config.yaml
num_hidden_layers: 8
hidden_size: 896
num_attention_heads: 7
num_key_value_heads: 1
head_dim: 128
intermediate_size: 2368
vocab_size: 32768
hidden_act: "swiglu"
norm: "rmsnorm"
norm_place: "pre"
norm_eps: 1e-05
positions: "rope"
rope_theta: 10000.0
rope_fraction: 0.75
qk_norm: true
attn_scale: 0.0884
bias: "none"
tie_word_embeddings: false
parallel_block: false
extras: ["capped logits"]
init: "uniform"
init_std_qkv: 0.0162
init_std_o: 0.00405
init_std_up: 0.0162
init_std_down: 0.00249
optimizer: "soap_variant"
learning_rate: 0.00173
beta1: 0.95
beta2: 0.95
weight_decay: 0.68
lr_head: 0.0136
warmup_steps: 143
schedule: "wsd"
decay_fraction: 0.689
decay_shape: "pow"
final_lr_fraction: 0.05
batch_tokens: 262144
max_seq_len: 512
doc_mask: false
train_tokens: 759700000
max_steps: 2899
dataset: "wikipedia_en"
Each number is 500 + 50 x the weight over its row's rms, rounded and kept within 0 to 999. Layers, rows and columns count from 0. Numbers have three digits each. The size before them is the row's rms in percent of the matrix's.

# gate: layer 3 MLP gate, 2368x896, rms 0.0321, rows 1997-2063, columns 128-191
# up: layer 3 MLP up, 2368x896, rms 0.0322, rows 1997-2063, columns 128-191
# down: layer 3 MLP down (transposed), 2368x896, rms 0.031, rows 1997-2062, columns 128-191
gate1997 102:562471486528472536472509486546512550492438572411512512419524516450565500411465462488543438583516418499480454469497553450487521464492501475516535451473535492567498586566556509621532511497459528
up1997 101:511548559563456504478454424504429498498522517461505437483494535430508529338485470516503479457578492513558490441560542574545540441544446479438417405518611486552499566502488526546491469484441587
down1997 101:446469502541471435540434524524463529437430468452399521497506519453456458473472582424418495505558502459626532436492460467463563448538409458488490451445485451468525610426547418483587475527490499
gate1998 106:542580472549480399527485558524476491385447529408572474623503542501500475414482513465528521492538492473473548593530464531489456451559537502366508454506479521517581468496543559504580421617409528
up1998 102:608452475461430509544475445543416488492446442501444470549375472436565463525514449509474431474495528420505458480483516474444416471460497439455376547579512396535543541441551525526496394462437463
down1998 103:577513549539544499524504493495453556544601464442397526592445582533499496514510535449520453421475477368437566520549504482470431500428405488535476560513463578478569478469487496544448417437516509
gate1999 097:550432561473560453431484473537499565420541483520596479561419580529439455473430511478528407416583508565481500452527526513455436468470490390479498482419447511495535468486588468486467535525514441
up1999 100:603487631511529482468548479445557568530520483489519462499447513580478474471432569525469525561549514460458507507574446493532576480515537465450587523526547466410433507519537527442517446544525486
down1999 102:463495518545431496499444477566437506504538513491524531406495424458402455554524530531498507526435519518464505540478425567424493447489490617479515557542477590469443487518385507469589467545384495
gate2000 105:488446490433584481503560566471498608542543358611496513377434480519418447362424525536493479568431540571429544483510443454511580494441430541470555493511434527603514477484431566478476464541409432
up2000 101:469458430423447469544479466488594554428531466579536505492528425544598497536461537527508524469506502509570507497515496449478454507502442528530504466455471523456485501546567571500547498499494440
down2000 097:509344486430490502437506509459559489437596444499472487398443456530498576404485434539515467480424533523458502448503425454388480467454456537476484473532447517566578545550499537552525525482553448
gate2001 103:517389506475506487493504518533490536471483591505526510499486451487552564464480371486507444528549489515572503517514552422508572576457476576494484458476466456487513575462450426501577399550566534
up2001 101:484519535511488460480563514492425507499488450482475618512571538494461455468516434452481552499544569418446528455458483526517565446418495543471594522494529535504522524510594484435556504532484604
down2001 103:503448655490524481525585491517486513558454493490516414550510518524557450453500595456368482517559371503518426477517510485473466441463525514621468517479525568471439530479559545498552437514477467
gate2002 100:568560496540534554468409555593529500470421503511578557492504451474571530525605616475581550571465433485506383487453540393551511488500467491479541503547502441501418530426471534503564523518457462
up2002 097:481507564396468520468479510445497504498567500447473519499472579435434492483483482499419549505461509466465524438483375461538488512506510594484501508463464528642515525476516482445496570466493465
down2002 102:574491419469533460530514501507531445459426502398524519429438491513521482478445562512428551547478494489409472476523501486494450485487479607529522474503520453552412470564475542596509573558505551
gate2003 094:453453534510401525414501454544490471535482468566474517454495481469418496555558515558616428559645487513514465508475529556509532559484467461545485510541531462479524459476472551568550494437481485
up2003 100:428488422494499467499507522596518467489509491543446519568461449491533469520550406513526538463535515497473503547485527466506528430588638528524549449536533472635536441481431457450526414467495531
down2003 099:503593581424401474549394502533516534441448498472480398480483477481542571502503502518478542452510588433456534500497450530525445494542481538514425523506580410467536515451483453401428459561461544
gate2004 099:417584539465346534478500482533565481417546507402486474478510483637464449448538387453481554478530473482558478593447514545499484441540505536511465494499512451548487512445437559544504505550498507
up2004 098:493626500502478512499564500496518486444480503414476493596557520659536538504489451521462508430562480501537471478448419483492568533561534556485451482564542515508521405531534499572522516573488624
down2004 100:579422505511464496542498442530452502509441442499627499478445464507534487540435437396502570598491527524560554446487452493473500526480608548507525577425494452425423518495503468457481475579455471
gate2005 105:493427573544609539511486476433459500443560494571456446567528502448488570451524466512604448515531512546401519488408486408534453409443548485422507539490491513543510523624544465531402568501416544
up2005 104:464530549556483469452471450614599541433440605472411567569462595530558528457572552522499444424519476439519508533465516552453486456501408480500551462529512566315558502506466430498449519529466523
down2005 101:430476486486525407468494565492465533503475520454452473458462484439559512511521462442521495504509479569504556469480474481383419487535589421478552495439495472471562499499425514430519471541586465
gate2006 101:570514579499492495526520571577495509456576501485494424462535533514414510400574521466476585533517490537472484518480554496518467522571555482473509475549489474490511424555511466532492478560546436
up2006 097:396511430517481465455469509436405459594423406447464570489509558545471470569511469442524428532439525408525411451473502503431597457428459559477506489450458561483406655473469486441471526505485525
down2006 103:456514385494463435558530497493473552544480451572518468558548514565504450459543426482486425490428414468497525579463547504494498424462464496455480559565489545497489563387572505529450485502482406
gate2007 100:491491427526485568479514502458517476522539540490493432496465495593542545478605637563431564531448510509480434469528545425455425593546396619422514482467488484418473498482399619581477556545395432
up2007 098:493466513586538506496516452567414461489551528467411556463491490500516431547489547591494493496436499538455421477486481460493559465580384556421435487474437467480588558468433542522545469474478501
down2007 098:611395477464541515537547446494432545574459434470516456486534415517631477507457482579552527509565421515419574518426490554496475474523441526484423483567432520546463594581545570452509514468507448
gate2008 093:471519501568470562574481513592484529591462504484448539478401486484486627469621456450574402586467415563584463428482453442467542508487605616529526531490432464496675464428454532495568592489409506
up2008 098:533578443491458513492476474450547536496460526440464459531486398479576456445511528435485487435548450494470581457482492476536551444491554492448611515577525512519526496513498536494400569528469481
down2008 098:571550451446545554500522424477501450516480547483556535554535451545604494424501486511411513462469456479496561496412549554507589530522511504507539515478524503424516599542474477541492534516535573
gate2009 098:489483589468458516492362519478453429530442552500517547514479559501523526444496447545510527539485418493412537492489530520528451499566545526550543369390598471556386596476452538526485479585582467
up2009 096:532526519596392517466555466499443455425483561455492464445531503497453589520508514603492479452529510453593506457526584534510510464490487537466451534477496456525539500492411540469619467511493487
down2009 097:581510407504535470525567461435505514396537562409451482508479579477396510515514429431540526498575542455658434441601538531503548410525468487509557517475521506514594527464477541481438591472496440
gate2010 099:533469455551502475490505639488440584584534507481525507505404442363486394472532479525375576454552478505529442522460416544569495459459533571494472444465545437429540576496570546513597521596494402
up2010 098:483518527514463475430493580444488521543522565467439495554437551438515460445532419478498513465486444514567529490471450468457490509487561657517484446403494516459603604548549560571532494601357406
down2010 100:514496465544527534600555505424461461538486537497528583446411496477391460527516506501549543491482545461595485423508520579437468424567433534584571404455504448572524466572430550552534588474495491
gate2011 097:508470467511473468437463501462533586479464502505461517551467491527457509469452511547528576548567562542448465538495522460460525486576477511562405568592524463516608453497532514493456525588544496
up2011 095:577499413541446461517559559462529490470409558513524406472424481528462559505504524532498502561579522432398479480536607386460537438485508451475516426588491395600580514476499559428444539554601611
down2011 098:560494515550471507615450517529508506526549421525491485489467518465569464522500464479475493508476514522512472474528546512438510554480492443489468474439514494554435570447552517535476446435544495
gate2012 099:469559526473496453410455496421525564513435515569523509506510483428451607513464411485440483551567498471487526441512501534447484507459519516384511556481557493441439487455439608466554579474505511
up2012 100:528432516482518561546491556601508423524517464370501498557426542486576493535530485491529510487459472463500468515551478450470572523524487505578459469505504446513514528595505584575437450449409486
down2012 100:572471461479418544575570448495509489494586537574559353488552465609488417530495481470477521553517551425518449444501600492499540513595418471584510544530500498474490573526428595542445438518531471
gate2013 099:516453493506500520494536468535501529516531493481432531501516524543534487510554538492469457570570480608470479400485488466429504441530503571522486490467497624400531635437530509439436476439356505
up2013 098:452398567458545496579475551479432553520458482510499543542405474471478452464530550558519535440534385473433517507507554530487557392521522483495627424516404503502517491493534517524526497441475454
down2013 099:487451455496441518522492560528461481463479541373548523453512483499466569575594569578577487486502534497503486543541528516451462474481532555352498536438445513506438613496576486557471530492418499
gate2014 103:451592531554540530547450537490580446532404566553431621442523462559490618459510436422538464464604477616499556414482583517496454498489504475422472491505511505502465474450483495518490531505500438
up2014 104:484509431563450516562394536568435518528504469568554556451500524480479448556411478601473456578518596475475423480431492480464495516506535603465490574481545512488446549470419494376465482527447562
down2014 103:564560543431512525524619448558443480457468601484451534480492533448532507525521567447490555424517503460468595492530487548575393481578571413563468464443506513439408448573548548526391489411502470
gate2015 095:458559590484434456565474435550538526458523560574561472486501414524461530446493561447549507543520469481366470438526473474545433539464546407444490535525486589531544559551514553555440504461393535
up2015 101:484560509506500447472518567511523522655431540470535516548580450507498535444428454543528438504527528561456518464487504441481559545497457476519507455537493519532435571562423445474472585507490511
down2015 098:496512555505507466533560500577531507474472523556482450452477504518532475471532370408506530491528422525466390483415500443475482480447399554433467598529621517457585611513546514556532444451434494
gate2016 099:532417466403417485504464528454478531477461524512453449446516488497465515549616571528519455564645553554504519520529420508471459438597489513506536493525478414528482410532536540524449551521546456
up2016 101:581504520539587424512420485472538490514494495502456466520503630487479460473520506518542485488442526529551378517583582543527484531440635481437475547549365488462511496540490536443385461517478568
down2016 099:503445432491455521540512570480445515451455499517591561459466535533396565599524454447463594463371563446500532409485544483464545558456532544534564536560486510498552515534527571423483507579543539
gate2017 100:469555426549518476544482530525437369521402573561490503437496493477468560407490470484444396528466482550461518416539561424503532497539469540364502526476558457542427453496439515575485466546600525
up2017 104:486552467487580480406449497491488499482523474453482432428480505652550549592637512417443482521600526566585589539549428442505430549514470440489512484427568456560449473467520481532564489438479540
down2017 101:537513542538491519427525564578573521442475454572446494481537496399457520430501557540526524519416552480429513533505514574467614440562468460503514510526504633472441474553446536542549492387502461
gate2018 097:554548514361402441530435426645432467487454522504463530441465421424552529514510566401534564463530443527498445538508570442528482471485450511607357417511600492428470453475495534469461455541530507
up2018 098:556474510468434427497519488616548474510491523488489429449469538407511523475527428501491629491542487476506494439459557583558502532535520516540423471441609474518469439520506597467418470509450521
down2018 100:478498417445454435545521482531440509499458590518524477523496401372434451552488501537458503588519475498428521524445420624550467395467546609408490402478472483453443483519512520566569460471506433
gate2019 100:477563445556458494565477394435472436511394538500557467524500496490550510447469614470509502457531450555518506489485508536491509520442483581504526426504473472505553499568505461477506524584511456
up2019 100:532507482568524504451522502586512565584516461513469444496508498531576604483473566528431586501417451582438433494541584486587508461495549507563552440470537499492487605520455468482448536582518459
down2019 101:464455434557561366502390510506455518468539480449529463511491492441496538523495552432531417469541487454555423495510511482487429469553525576395493407497554464436503342483446515458525535527420470
gate2020 095:511531504600394484577536481557583494437523513525510542615436496516462555530497520507501520413485484549487376454529456519462478480479410466450484531529501503484550444394487424452523496496512534
up2020 096:466527476505513545585568468488566441537412458482525415462551460459443454524481443523442547460501382538443485451409513472502485469585535456610553480488468419471485449416471427577582454548492436
down2020 096:521499453487484429490512463520527372470515503529431561528488515555466482481488469611449454434473408460508510476528475427550440465527490520399448526445504383397552483539397541520562415465520450
gate2021 097:464454497510413524557538530497544443481463522456519504492482558427526468429504465428558485550343503441479489484473401491469429496439511423557544558488515545568491496462545512539389508516626507
up2021 100:498569579453515471550524506512538468467619439475548415533484542474552419491519569516510567536395509458446530468462512528466458565497462514500515481575546439520536497495486478451439450445519505
down2021 100:488488497485467514521518462513491551486506443664455471477499493469444455460433536529537542492546445442523572548438414584458424488532495463513454490524546547492368431548602518382502490508461510
gate2022 097:439501500514501501519502498504428536378469541496548523463554536486496493432494441459514593429501409507446498539376542518526473504418471498503482479505485546447528463458439541524479573553497523
up2022 096:503451551387476466553543477438562503518474482439421429527524490530499526595527492570523536601509482534465524533435518511457517437553485616499544600456524439570475509499516499537489550405501558
down2022 100:546377484492566589552399482504555457417515407419530506542537354509487483546492604508490493541462623569417526454549525532456466541532487470452530454475574473557477515458465572461442521458584503
gate2023 098:518499547554494407508492410461443476469547530488409489493519328510495549587485547478452436498541494470563552489432414499492555560451533556483481526459474420493400494524515505472519378461524498
up2023 097:578522465510522480484477515526443531452525637506492450490506443500534492530403537531498501491537472515514404473430435424496488529507499420463504555504553448573527500462505512495459445439455548
down2023 098:517587486512521503491484465510492446408579475461598461427476507413405492544525557485418459580451478525436435490526484480537504470481510558489408566512533401537511442442520554507466478558521448
gate2024 102:444607490521492423436445449481542469524501547474438504531402489588547451543485588503504435545492447499366610577482481508493407447424474493456588619447577578554453499565463485549452586515520522
up2024 101:550491490489550506623486480444461525575449440505573503494521568413467494499486545489542515479496496493586406458551557458462532503539483584484481516527434490484549416414535498464603456512455488
down2024 102:535450581484524396490507527498450493452559487550572621495530537481511515472545511475521485552431507472472532507462440560513495588511483408544557453461490513507507584435555519528482494562497514
gate2025 098:496455522551488503519405463446462447488492483458492469484505589493431420506512501504556433556513520417582474517494499495481558532497486482552469570466533496496513416462450508456502434444501545
up2025 097:575517549461519435437541448545476461432484455477523438448564537456537442474500590518501530654570430597474533472405544502482497505532562529484519459641488505494544586526614507606488567524480485
down2025 101:541442539490465517472468508509473472516538446488514511578549450549580541511534526507416484528505534474482514463566489427507408400582596585574491524552448436531475474440471461441544424477457506
gate2026 099:491465556603611584521489530499517479496571471495549482434555547559493482560529403485550478610538549528460572542473561576505439383550489521458368521501648492454543454524543499441527559545561484
up2026 102:538508516470398451508516481525510554453575483625451476462376515567543541443360576487511537493468534443511459457447472515529477505482462561496485464543456539569489590521506404474614550539510436
down2026 104:491526500534400487477494460528435497524549482443537519492524445557488458554410421571544439504523418580464519501546516525491423477570490533556452517514461523516458505524437507480545569492460503
gate2027 100:430500571480510480476550498446521519427478513462527452479509494532518402595443442519396556513539480528457428572483568539498437427431511577498460551546583495475505555547476522521492412571495448
up2027 101:559503489553505493569423462487536599546455468458499545529505474495468499506574555425506458493443462478488463510463549520472484642514471476555564538474427505536502446475532544483523503414440554
down2027 100:463495439512424321506522606580545447403540452556497431520438502519467519591461547494498506595480470502517474436485527490555461458454505442539527519442563528478545487427512523488537532451428582
gate2028 101:478492487513561507436471433514391500504395496541501451451481544466606532509396502530567492507542479476472543447441519536488481481537534522567440545531464530379524435435538520558540502473479526
up2028 104:519547481562466549509544464478498500467442479418492490514551539425452530451495472546477533549602579540574466490562527542521475527513532556591515493565478418604459503538536527559512514406565460
down2028 100:493406481534462504410505481448407525529462539517508500590474441448515521461485418494427396535517498486469486518410445502358497428446488503506503498460476463497415515477510545489523522479434482
gate2029 092:506470487550543531448530545451439548490579389530515484449523504488515422448514605555481575503484552406467450564454475517443497444452489433455540497468537610541455542483592493532529491479448502
up2029 096:426455516415534550479459466588452483496532486425490462508467498522477473447508443508453548449469539485391519508522620464505534511524478556553518519455451494429528508443495555434588541532470491
down2029 096:527418481563455559465555417593588474520514484445536558544528403471555513523517482566450528502504581448434456448468504545483529512520552545481423613489498466457540485462458461506429480521463429
gate2030 104:605509467589497482530508605556466455432471538426461470555484466444443594568548547494499463584496524647534538485495496503532513518552425519606500438458417478454407546476489503506453455478525472
up2030 100:529380524512534496528497538502525510567556455404521541549526559410523452482589509527562376455436462543446582542484567538502542497494499574477558475464537527527519534514460498426477525485499412
down2030 102:489453507569526575523450502511471378536494508438548583561527501546474509389476470593454519485418511542467597538568493482400518565557525459485399487492564445512615429434455519457504460523427490
gate2031 090:482478529404506512483516530481461483430530528498598564526441426524527575474566565482464477565500549534481577481403495482501568501505479488529398504593513502453613504474511536357507537369413530
up2031 091:504464547456478503484438538464499457422512497454573605473510425446538492515515481469488495532441534496579620470510544522495576508456461496554455495592501454447572540484474458521529462467480574
down2031 091:482405492533524551517511463554474546596467516517590475520443430518495449522540472402506576547541522457457484600448486479512549452449490443501442434539523534550527501572491572507545492505451472
gate2032 096:531539412470486374426617454518436594498430526428556492502576471425413538497550462369478549497456539476500502540491434567512403409544510478539500537611537493534423541592461470490459467444595486
up2032 100:483506479457538443452554533519447574564414483398563494483516459428501560505591453486463596474450462523505403540468487566497473463472466484551538578590521545545484498549592499454468449492570567
down2032 098:584577472546519491532558488520514466441469469440449377549508553491406474469522538416485438475451463459456516526522529389563509464507398583404369568465514455461454528451434545586515501469489469
gate2033 097:522528520586447513459474520494614421405444515441465511535533531598482506581501493532515511521625508632403434487535607530426484477559476514523560551457610505510506486472388498482541528457541630
up2033 098:546529505505424541541502537481520429479529547519514562542463566458488523517407588492507543496451515464556510577421338561513525512475580559473500547522459576452470419498510584590539529528547532
down2033 099:472483422483507572407520556564433404482513551514522585439484587482503622510505548332464575571558522457463503472532439406497534538489516502455536459542412520564443474475486427451543434491431509
gate2034 116:559413528538573498432566570533470585451440508517455432589543458497398496436430416396559540404470525481539519537539570475593535527577491533455475511508557529492594499354583453516522496604482492
up2034 109:469400485495541452406558529483485584480501450495558391488534429574315509486447550510575481504491616473492468619487478527532462473627487544500463550516539540548494448470553484612555394598477506
down2034 101:506408575497381515511518509500603366464478472478471526467597476508565528514492414434572480494531478569529489500481522523456513496504495474472490542488464550489466489505444441463486459518398520
gate2035 102:508468473451451445537554429531517587506516407459454466471579510511499516507566507469450536550590530498549454453421436475400490436487499488519469539562520513482455497483611505482477465482506476
up2035 097:558461498442452524514527515449501512496529587580564494421522568533607502561474454555555436419527561494444524540579543521513496509503459541498505506436579533564415493472499430493554572404444488
down2035 104:535545422529442428508444509457433458504513499542502453518556494515587515502506498474442591531518411464507487578538457541490488418463441416502516521459491523540522509428586548520500475454510447
gate2036 097:537550467510421511506558508486495440493554519483598567375450524486527512424391480526465407448526433562525395449434500552556517556482491481478509434496582428526551519497459561556453560581462424
up2036 098:468484441520429517507511479477579523437514552488549528412442607409441580409478481521482347437477485570531458489485424497485504554520486443469501439537584431489529517436462548610461531553505450
down2036 113:384497522525557476490457499454510519572471506500524455568575482500541521628582481510502572511459547430482573537412521468461517510540480624570463568535423541429519551560474473458539478444466530
gate2037 107:501464444412484443502521515538484558476549530497472444472495520438359573517434379510525434397492570461435499478495556518528441467483596444487509536564449548554509547527486495489523538553443491
up2037 099:454547482534409536521431538513520525458572505497543589599435502473498481530494426529534429479482474534469448476550506547623538548463423421457500426540522559519556500401450556540462475453478590
down2037 097:527500442520490545538485593509528494486537446419453454436478522398452536648520526560417403508541492517478568457557503535532471353514496584475556445471427512464522569556602435470489516542445521
gate2038 098:628507496594524518499411504427488427596466469507464485569642485496511504510502515488465440454580549609604549466621554344620420549581454351538506659448547499390455470523431520445540482438556562
up2038 100:481484620483465577507522534521483550603494525401563462419483493456521376469457469530447418519502566564610463464490450490486463504527509442419459495472570577484518485492486564496463542454473366
down2038 099:553542587516505493577453374514425487488535465528460450462450491457557433488415438524499465391469456496475459476447522551428446517482557454558493494514484544519445487489492489473474447490568475
gate2039 101:506546552460493512515639505466535594401543580556535497480599482496603553467458526560495440474528466577466554518472580495573541534542480482595504489482500437489572561466500540433521551475566524
up2039 097:499460575589486513533451463451465470533463532500494424542564442501521463484580490431475539467507518481582498465465406583468530493500536483504544570581514513538453547586506494477489540438506479
down2039 102:568503511460385537532462447459498545577541468498576512435519466474519566545474592507438552490504645479505492588441472512570456477551478572477507576519515514524474493509325466525525501524445521
gate2040 105:511522521493542556664517495451461384466507485574589509475487542540553584491511569550472536549553462467585646512446510513496465471459587479474492511473609507581408461473428515407539524536478521
up2040 113:457530454493460550420517426523475502540477522542498546482473470600604423587505497466568457435521484576499536500467550627433514449471637509477517477601491536546483512550559588534500506435512516
down2040 097:512543564513466515466441538480457427429449527458536515435495533431374451424512542488519500483530571490508468461552509493590521396550547589503478527424497460494393435435451469434573455496453464
gate2041 093:458398504523487445468561529449470413463600509502450525447514516483562434521465489522524556475549502504475500506520476590520539508483505442592538479542453538511402430508526635545489520448519516
up2041 094:474583469594535531485460550514534472467437492587491503504532541593474488482475524537498525429497577612574482560472470442502519460504450504468464538466519569531593491527466438479488531525438502
down2041 094:598483514509497572463639542414431529453491477397537391548538496512441528468569482462485414542530502608493516459465532491542489503518570442495523570522434407474481503524477519501562507495486491
gate2042 102:478555537526530482452511443509523581573456535575484486410466533433550441488393508560596525516418465460529483575520526505509549518482561526538573581540516566551446539501496566491469554425464454
up2042 101:502533516494475482545445498401524557441500409405450508466548456566501562467543590436566500428535506474572412483473565453482574555517455505524513547481531534370446518441432459449443515496442469
down2042 100:434436441504517524551486526491471528482535507455490457559551543429498651467510515515478538504477560558523523459498464513491384524473516570474507546562491519514479487435513536522450539495436521
gate2043 099:595543461554586543507517626554516530420556476499493465587367481563512560514459487497539432499508489496529454523493511529493535501492396491528428464581490513464487458501525549588507513525472461
up2043 097:478466554478430473603554457539498587580528469429538439498494461407492463441511496457515417562495523488547546489524531495505428509485492568498515594493517532475580392498424429468584487556411477
down2043 098:542549466437494404478362513540498515497428471474564523582477518631443347397555434467489509459504513493474451541361523492507475481555495443530462560540536511518528580477540441498540553553382548
gate2044 099:481507514523540491527467487435547547502434471549507505510418512458526489449522535437404541500455472528472391438439445516538557439522469495507523460459473553516438565518464521432534524550528487
up2044 104:525561549579494389591420459468459520481534559461551457441463513535537467606403509438418462466468497483589517542443431489477471487579525556479459540588558509510560441442491570474558442539490569
down2044 100:435545479480519431435424458536551457425518518480482521400503468455543540551499548528563546537556531444474418548487520554471412513577473481522541463553542432459518563466539493556494505576437558
gate2045 091:530446531509427466495472529490501400488511431491583615498522512536525540547427513396475502591552531583507458399484443581458513563561520527483579408533439394526511454537483468404505496547504502
up2045 095:506496547440561556425584486480426502549422525478488374418434528460646514462530539567428487564521611464465481482498470505588614461406471597541525482560598561472451518490578535611429504482585443
down2045 098:478443543548471494570510525485462434536509465515472457492447481473492459574572550560550417549578578528540542530518537535528505453564524497584500472521520552424463514543522528577556538498362466
gate2046 097:448539498391552461559468483470397542517434444450473490401505513561495496492498544524555470559434502433416521498448539509579462562457535460552455509486485477541629522484542495576483492447557503
up2046 096:541463547451515505451517533580577431558512552493423590503514430428425410439453465539516572513456344624472510512487501426541544484605554500471460549565476469455415652509431589535480519496399553
down2046 100:527404489449587509505487569607523442552471528448465394544445537517479461497568516492641475534534469527525481572465436448441588551431559567454489483539556520452441473406517450543514553472473599
gate2047 098:542576414549480492546449517513497430493472456484535495492530476491585548474547501500457529490467422477448425485467518594528446473530501543406509493449443506568467538486492490492550474588541508
up2047 090:535528457520498443558584472512493465531532460584577545550511524499481466432493437554404520540481447450448469534462479517510413462467443553386509475387464537564486612494527433558573511536531478
down2047 097:477493450460572516500498338485574484538478543506583535527520498544508389489483642516482528603445507517426485508463509488446561610477548569416559486477481523574553587491445552435423574533503461
gate2048 100:447515526599490506500440526442580479507385503553457515499558531504549547547494436476388468503528505545432487487417496521471434643526479486569525482479472436422503369540526444495446433575496465
up2048 101:563523503536413528530448435541539542542499530538461458580456508529485527439606505495517494477521463407545468536423582447450372525485532479578433486457600513469402500375530545549484469586502553
down2048 101:491501457530502573436563503493533446481531434474479506542520466537463334522447384505498443497581526522579540553469417511477570458459370485537526390500457525479445564443465474543460428525478516
gate2049 100:534610506477444463490532422470475488504444482386591522507474506517376518492532542510443450521472538506485517433526493506550506490459472405467515513542489569528573471499540514474430459512516547
up2049 094:476446556582552512489447491549502502516585535534550520498475489618486504583474533397520570498503499472482493473493530549471465565441467550583538426439490488482509495470463471529505552463465546
down2049 098:482467588535385486458556600502494427470573535430529485470551497464485510538431501539548484476600493447546570512481500570499507500553490501478503428501488466465541507418515574513536553523414598
gate2050 102:501542468429524481542436481430459490514558546470581530476505566554443445556424461423483489518481521515434466420480483586481423554492466321590523445489482526522564508459527588523431429467481471
up2050 104:500509469470527536570452612520574545419493550498549390466474536557520468538465458488421445499477445520429469550561519607520409462520425472524425506463469475529492474434508484488474531565533435
down2050 103:518514446480530507416512545436532493450535525533470502429526468464490547445492556545494529400484495476522537516461471559446501527499481375444471469594530371403567456424478483458507597482553478
gate2051 107:441448472564489497469522596513514492506497494530459440473535512553479522489480498549486572515496574555623542494523529533464400497493488474493479570511423510520475578515540503596520526489500517
up2051 108:574580467451572481499445485492506552508521583387544520516443495436575572564549515470466425524471441458467573455519495523472539448567501575449492437495540494526546519508443613493509458535540453
down2051 107:438534419504446474379480503427433546525465491529504519421573491483445503591543541516480505486450534450596426392494513512594510458418498552513536544387441552430541510509430402516558506530415461
gate2052 100:517509624458461536461528420494587564512491425459478509526556537456460429489521356570438457498467564475535466515544531564465577510480516344498426489476522565512443508527485542544426509455415479
up2052 106:501524511451389528503455376499506585507492562585625479469480439484485528493540492480492510487490486496510501464503507523482526421508500477502505547432593506416503536533553565600477431510465460
down2052 102:430529576534414551465464589459528546566605522397472521481501532568485542517463596652592490603344489428390524534563534422450468483465483380436555538499550543509509547508503475534458522465527531
gate2053 096:537476509593465502544548497514456571448550498444476517466543504574530456482500483533489534486498505487552477391558590464556494536500522515632442433472471517601494592470481535483472457458548366
up2053 098:478536491471637539487498527419496446340532456444595449467450546502471531494539501571467488485438527492555546430499421431458437429499435529536486490486518409506387382596461536453347448538519498
down2053 100:473455528515450503403521502549577607445446507445454589511454524466473389453427589422440469517508511616530544518517498510538491470417551535517534390541459557497483472486527519570494425478441445
gate2054 097:475457524474544475496448473496558421479511501475537488526549467421447380547544401507497518564412552447507583548517549560437406504466482500489471498528603534482492458402518545504419509468559489
up2054 101:469502498434532540492441428397505524456424426497497511457561462453526504440515466542530443464530540425479502437467544571490552442566518505569542519446596558510420583474471591598542509408451548
down2054 097:502417548498467554512458510502430425505520454544495481595543479482482480530513484516469581586485602488513429483517474455366468482519445481511559514447524444487481430393549404512523540516589445
gate2055 095:491464515577525451525570576461535469561439454444606535581543486506549458513521509523454605564569528511607471457444407596506488471431537564560508504519498485566422465504419428485466496451448528
up2055 093:496559468550473496437594440487510561519573460514530662478410516393463453553419526529510471550503462567519571543517445521466503500494540540542523409509480530528499560568477563546368518506594374
down2055 096:447470554424524579538534445541544592520549461488501541573377524489525525494412500532484495440486487573540464459462434544413539529515517492518496535537519482437435513489486645476517444481590434
gate2056 103:520503568440515484445439475505504549569555475458486531569527545467522471453502403463551545579490487583540564468426487519493494577487607524453472483580445557425492545482572489496579614563488494
up2056 108:515588489542430474540487475500478474506503492517423550489522481455477510558430473489443472471502509388526592463501467480522474483571580557457510464475523505526498555539531506441486562552474444
down2056 102:520460445517391494492529416521537520483503523492527523471494451386526546494428471546585483565570575463390543460574573472462482399546533559566517496504458450463500532458545558541480522423450518
gate2057 101:553489504491566474474497485425587436583480510443521578584529481446513479530498487542514501474535463507487559455521436394511421514464481523466438438507512616451563515502521497608460489458473439
up2057 100:555503577507543455500552543505609551549496496471585516428526556477591497471572553453552448505546530486576501466510483570456501432547550599582463520512506545512427525574387518466408532483519444
down2057 103:539531527406456488459587470463438516579597420530473513458541514473635486597514483575522522525540488524496592485440560523549428472537452466451509509537502499494424474543455534522429532598436488
gate2058 104:482469493594570525502568463403564552415544507555569500600437485478525456498553494419503443389457405502468426566423510489568413480614444549526499461587523408549546511535520411496508442522473524
up2058 095:476574510452446482578507533514517474520490531453580423488520442515514433606453390539455434582561613491506528465511446539515488452434478521486433452521503411497429457544432502457466474520529550
down2058 100:528539570474533557537574622519541491481525471458530526468556488485515557516533494459551552531539546509479434356494492456454529509556512567479492560463483479465478461585528551432529429408534455
gate2059 097:546460482545464537505521494457422545549544511565473513550569569442537552441576515525489480483509548519524502517491442523469480530441408452485539520470525526501451495465504510511505526469437519
up2059 097:474542524531489579446472434439452523509479546510521573513521498493479521476510420485508500426565593476526494445475538426462487519564523478517523471470669568570529433527561456529421473406492521
down2059 099:556455499425494537512519594495515515491528615462537486465541467467500479412421576501475437460546453417466542513568566518482497469461467484554592540536546485517433507512533431481419579475543440
gate2060 098:502490516467533532532496457546479500378503569500491589517487480487551483469438489473488436534454544468423497518559490510470481458574581518536482537449473536453541519593470516489463578437537545
up2060 098:416486560481455570473478506503487515552638558445481480471401514446555488576551546480542601542508487490561439459472567485554484468575521559614523592537534439484569499481463592398385473472456420
down2060 099:436508578436471388455538545468489499450426569513436466519404490446493483534507592484431581503491519475435514581497464496520539547545480453520558599509438531457586474508484496528472422517560462
gate2061 096:493485486522519400444529537518533473525554468488504447619572554486429531461499532466558508507538497486460511450520543527453424535541513368458553512519552467476471512613490458514538409518521537
up2061 105:408569439476534443481533476507423481516449457478463504498514444458484419554493491495496518538485513486499465514504484624588424602519475496560588412476457550539544583556492451506444616398486515
down2061 100:471555459469561469474530435467523592547523430551400492489434465493508519494549408585462473529611524583486427478475603429335467534450484490576539592490543513490454568552477488539370428461555510
gate2062 096:403458468539469587462474497461462447506488482405496561523527452424557453478516464457480533502423466468515444506497482462471529455473558531497452477477517499424479467527431529528541567420443476
up2062 098:564424494537418523454360535432505499559510472524516426571467427460487556440541453471525520470489405507487484628481477492541444495565425508468483505446596589515523535563487588541433461513612490
down2062 100:546502484494379579440522510456461489637496505516619499504595445536540571531510482506482485471455463538501575524518527552395469462600426508464460462449527467505538524457509474569470399479385579
gate2063 104:487523535464533523474510497501475472534420468481510451563426489474449493418455469532492545499534454452478424430505434581484426544494482438580431545484593479530438429423573468531527486487407512
up2063 107:495451486441407472503414530500476501492424453430470467488525559515562536495624427503609517492546563495464511551599398485539529484431463514461603461566480520531537542567494462629578454593519605